Part of a small language model's weights.
Training: 132M tokens, 8069 steps.
Each number is 500 + 25 x the weight over its row's rms, rounded and kept within 0 to 999. Layers, rows and columns count from 0. Numbers have three digits each. The size before them is the row's rms in percent of the matrix's.

# layer 7 MLP gate, 192x64, rms 0.209, rows 43-85, columns 0-63
099:468486512522501508518500479489501485499522480510492507521478483508504483495558532528534560515540497495459509496472553524543477512494482485536472533536518494491485500526527498513438517505477454
100:501487481500499543513478509493542542435500517508466468495495495514471522523516470493468460470494503490500465466492468476494523484498499518548451499485513560508503473518466506501496530471528470
096:527507493505484498518492555520494483530499486487513512518505536524507503471479515482508503474493477495500522535443521506520498505519466521514551473501511478473476530504421550489514552540491493
095:498512489474471507522456468485484532511496507486482508501514508533528511476522520527500567521521495518507527531516534484493522552500519534498482468475521506482540564521509492485448477461499500
075:467480483500503536501518552507481504504481504513484508529490471532457543482508450496466482500482480501478471515530509493517500492471497520530492469556487493510446488478554519489523516480443506
097:476525516537484478484497507512543465508507502487501495492506524452516570509526453509466502488547503524473528493497511448568501527533508493486486477462513475530491492519498504490512470509477508
085:455493474500528516501432534491482524480519488515473500499516492523465484505508478480498535501488487523483481461536500511476523521533472492471485542497548497557482479478495530507537541531522515
098:524519462523474521485493486499511477522479519540468484459520511492508561544528522489512504517496478540504498501524461521478505490529480524539495466513541475519517501535476521503471489511502432
098:526504479521478504509491511460445515472511532516494481490477508533474505480469451474472525509457499518534487502502454530486513505486491525470545505508547480504455495515473521493532546537486514
105:518496547523510473543526469492513453521497515518529466489514512472473478485523505467521525505480507557510504519522508498504459486507520487491527517503477504481495482573530522475501557519505471
080:501456544526500495496541487522516509478562500502479457505497528438459505540473464503438493517503473484510492513486496472485524473533489489486470447508527513493508517506487489509500469492500485
080:529499510524504499484518506461508537492497538466507458508493511501510519447483543475478545537539499451502493491474518482529552530515496499533492486489525533496479494517494492472543533484482458
101:484518509527483490522498473513495499510463505529471459499509493514479502472534491458489503501537476503537497487498536458509456492503521505489503533493497483528501504449527472452497561455560505
105:470495518517475547498532467493512514475526530523463481524504483503534486524492488535518546479546480511500494485531492507481534435545468528508485540524500517509507506478509487475493445491526505
117:513513462501490471467495466546527473472510534508469483512476510485503488529479477496548453516513513504500465515465450504524495508518465499510497431463491513491495527491504493451465465514502498
082:458512545521506517520492515503481539521506495556515518495548501509483569453476464491492518476465516482477491484509497455507474533481473520534502519526499501529509488517481550515498520500525515
105:522489497512519463501462468528528453520525481526514433533506512485507510541517506465462481487510492484513517521485515528536483542516515530540511475460494480492500508501519484534457496474463509
104:538486521543522491504504486532527483459501480523503498516492489477519506462458489534495536497509482474490472508476514511564440502504540479528466498468498567498508501497477500532475519495483480
099:524478479499508530513499540451503466490479488545511473525454491539496524474514486501531484517475497496498480474480510482517512469505467447530490536463509457506522465530514517461498534480530481
098:539516490500541473480478520522531487509502504479481499444506518520518465531482515503522522502490481492475526466527505474471438478536489495518506533498537506475475558553498491533486477482477487
105:486472490503483493512505506509517524505518491546511487503493519450513503535490509480519500466554507531483499510551503545460531463544516519515500483544484490505507508532500465482533492481461435
104:501514504478498474496450485542451469502528492511508509512515517474495528527523538544484503515542479503505523499471544536502506546479500490508486483530536523480467485530506508486451507517510438
102:521513540487469481497545523517468443513494509520495470528564501518547544485464476471528477489507510500507455497493496513511484482480484447510517505492480530487500495490524530482541507512535484
095:478509444503501464472494456472500465479475494474470482512470521510519504497491484484511485532527523487547481497483467465488447494505511466450504507497468482469490507464533529488499482464500549
093:490495456504490515510493505493454531513514475531492473494479485516534456472485501501550497508468515512514501498505453500518546492495509490508543501528560477526488486509486501493559536565512510
087:504542487462482457481516484508488534511513509459527590510491512509538473521500536480477472478492509489508503492504506455514516502526537487513516519521475550547514529481509502516500488466502490
089:505510531509517497454518529556481512504461519505473497529533498530468500512468535490534508507464527477480519541473466523523507498490534497508469525496501490504497463513546554528501456515516523
108:482460451493493488506506512484505503488534444490476464476477493454530499485483440503540522495513473510531476474464472493521496472494507454481460504475524512521509488513551473484492495507473525
092:490544463531441509483481493469484513542472503524497505489490476492475533496500502532544488431515537491526517449491476497517503500493500507513485527510467469532469489507496477453519506520517529
072:471457473473503529493536493518495487529481487480500541514479515527523522493495463467503520477494492509522486515507442502524519512491476546537531471530493452498492531531475481521490504543450530
099:491517494503463511478475542467510491504468485515483501489506527542483518506510470466457504519452493487501452523495491512478508493481496484511466462515526541525469514482439540490494478517468446
117:540517529502489532542520498531515469500540495511471461504540495535518534500521491459484457470472539504518488488485530478532458481497468476529503522487501520512551549493487500501486492526522511
097:489506500483509490442488516497498480507509451537478491519551528460514488517531476475520509470506532538468530487492498544474469507461492538506525494483497499495488460482503546543547511507516513
087:550495480507512507469493475497455505498500502499484485496525477484555484486485520531544469509518521483514487544481495489537511461514495471515496508484558539558470494462509481483472538488503471
092:504539436494521516451488499509500473509534522494491447512490529496522501515494482520531497504518478459462530530494545512487516524507552524508484488511511512512467510520493503561541486503507541
104:472534506479456491486519494505489500481446487463479512534489485498478511466499519548513513528508517498505455516493542461547524493523474493515457504496491508524498506553480482537540448508501514
108:519444473486479471482497526465503500491482497517510468506485524524520495491525507503532452474472537508523465496453522503476431539518528483508489496454510515501541488471485451519499505515506516
101:473485491494476487554493518492484549455509495483553447493506495493472467491504480510494490506502496508479513497502508481454489483509530464501473486481527562546483481441512493485522466522478492
100:517492478529537502527531481520525524499484495543535446496459537481530533521496484524485520529498506522539491530511507479508476464481493473505470474486509524472523508495475559530525500491548517
055:492492500512468474526481489470503472477521507548478474503543519475501502512534526539496490500512504498524558503487528457494515564475489480507512462476533534492506521490511490536517478523563503
099:529516534505454472450491512478542509457496492491504480510488516521503552496530535459505461531503469488495484484460480464500507482476560483514495471484501504522511485503437498527500486488518514
105:501476505505518475525509496496461484503494500498462487486547528472537470508454516566493445488538513519482532517473501505529494534502461490471504518442487514497506487482535494464510490477534504
098:463523524486461463470514529489489527486545459469451490494514469488493476454511456484476484505487502519497536479475530530480502454530514493529466463493501523496487500457493516519488512504532526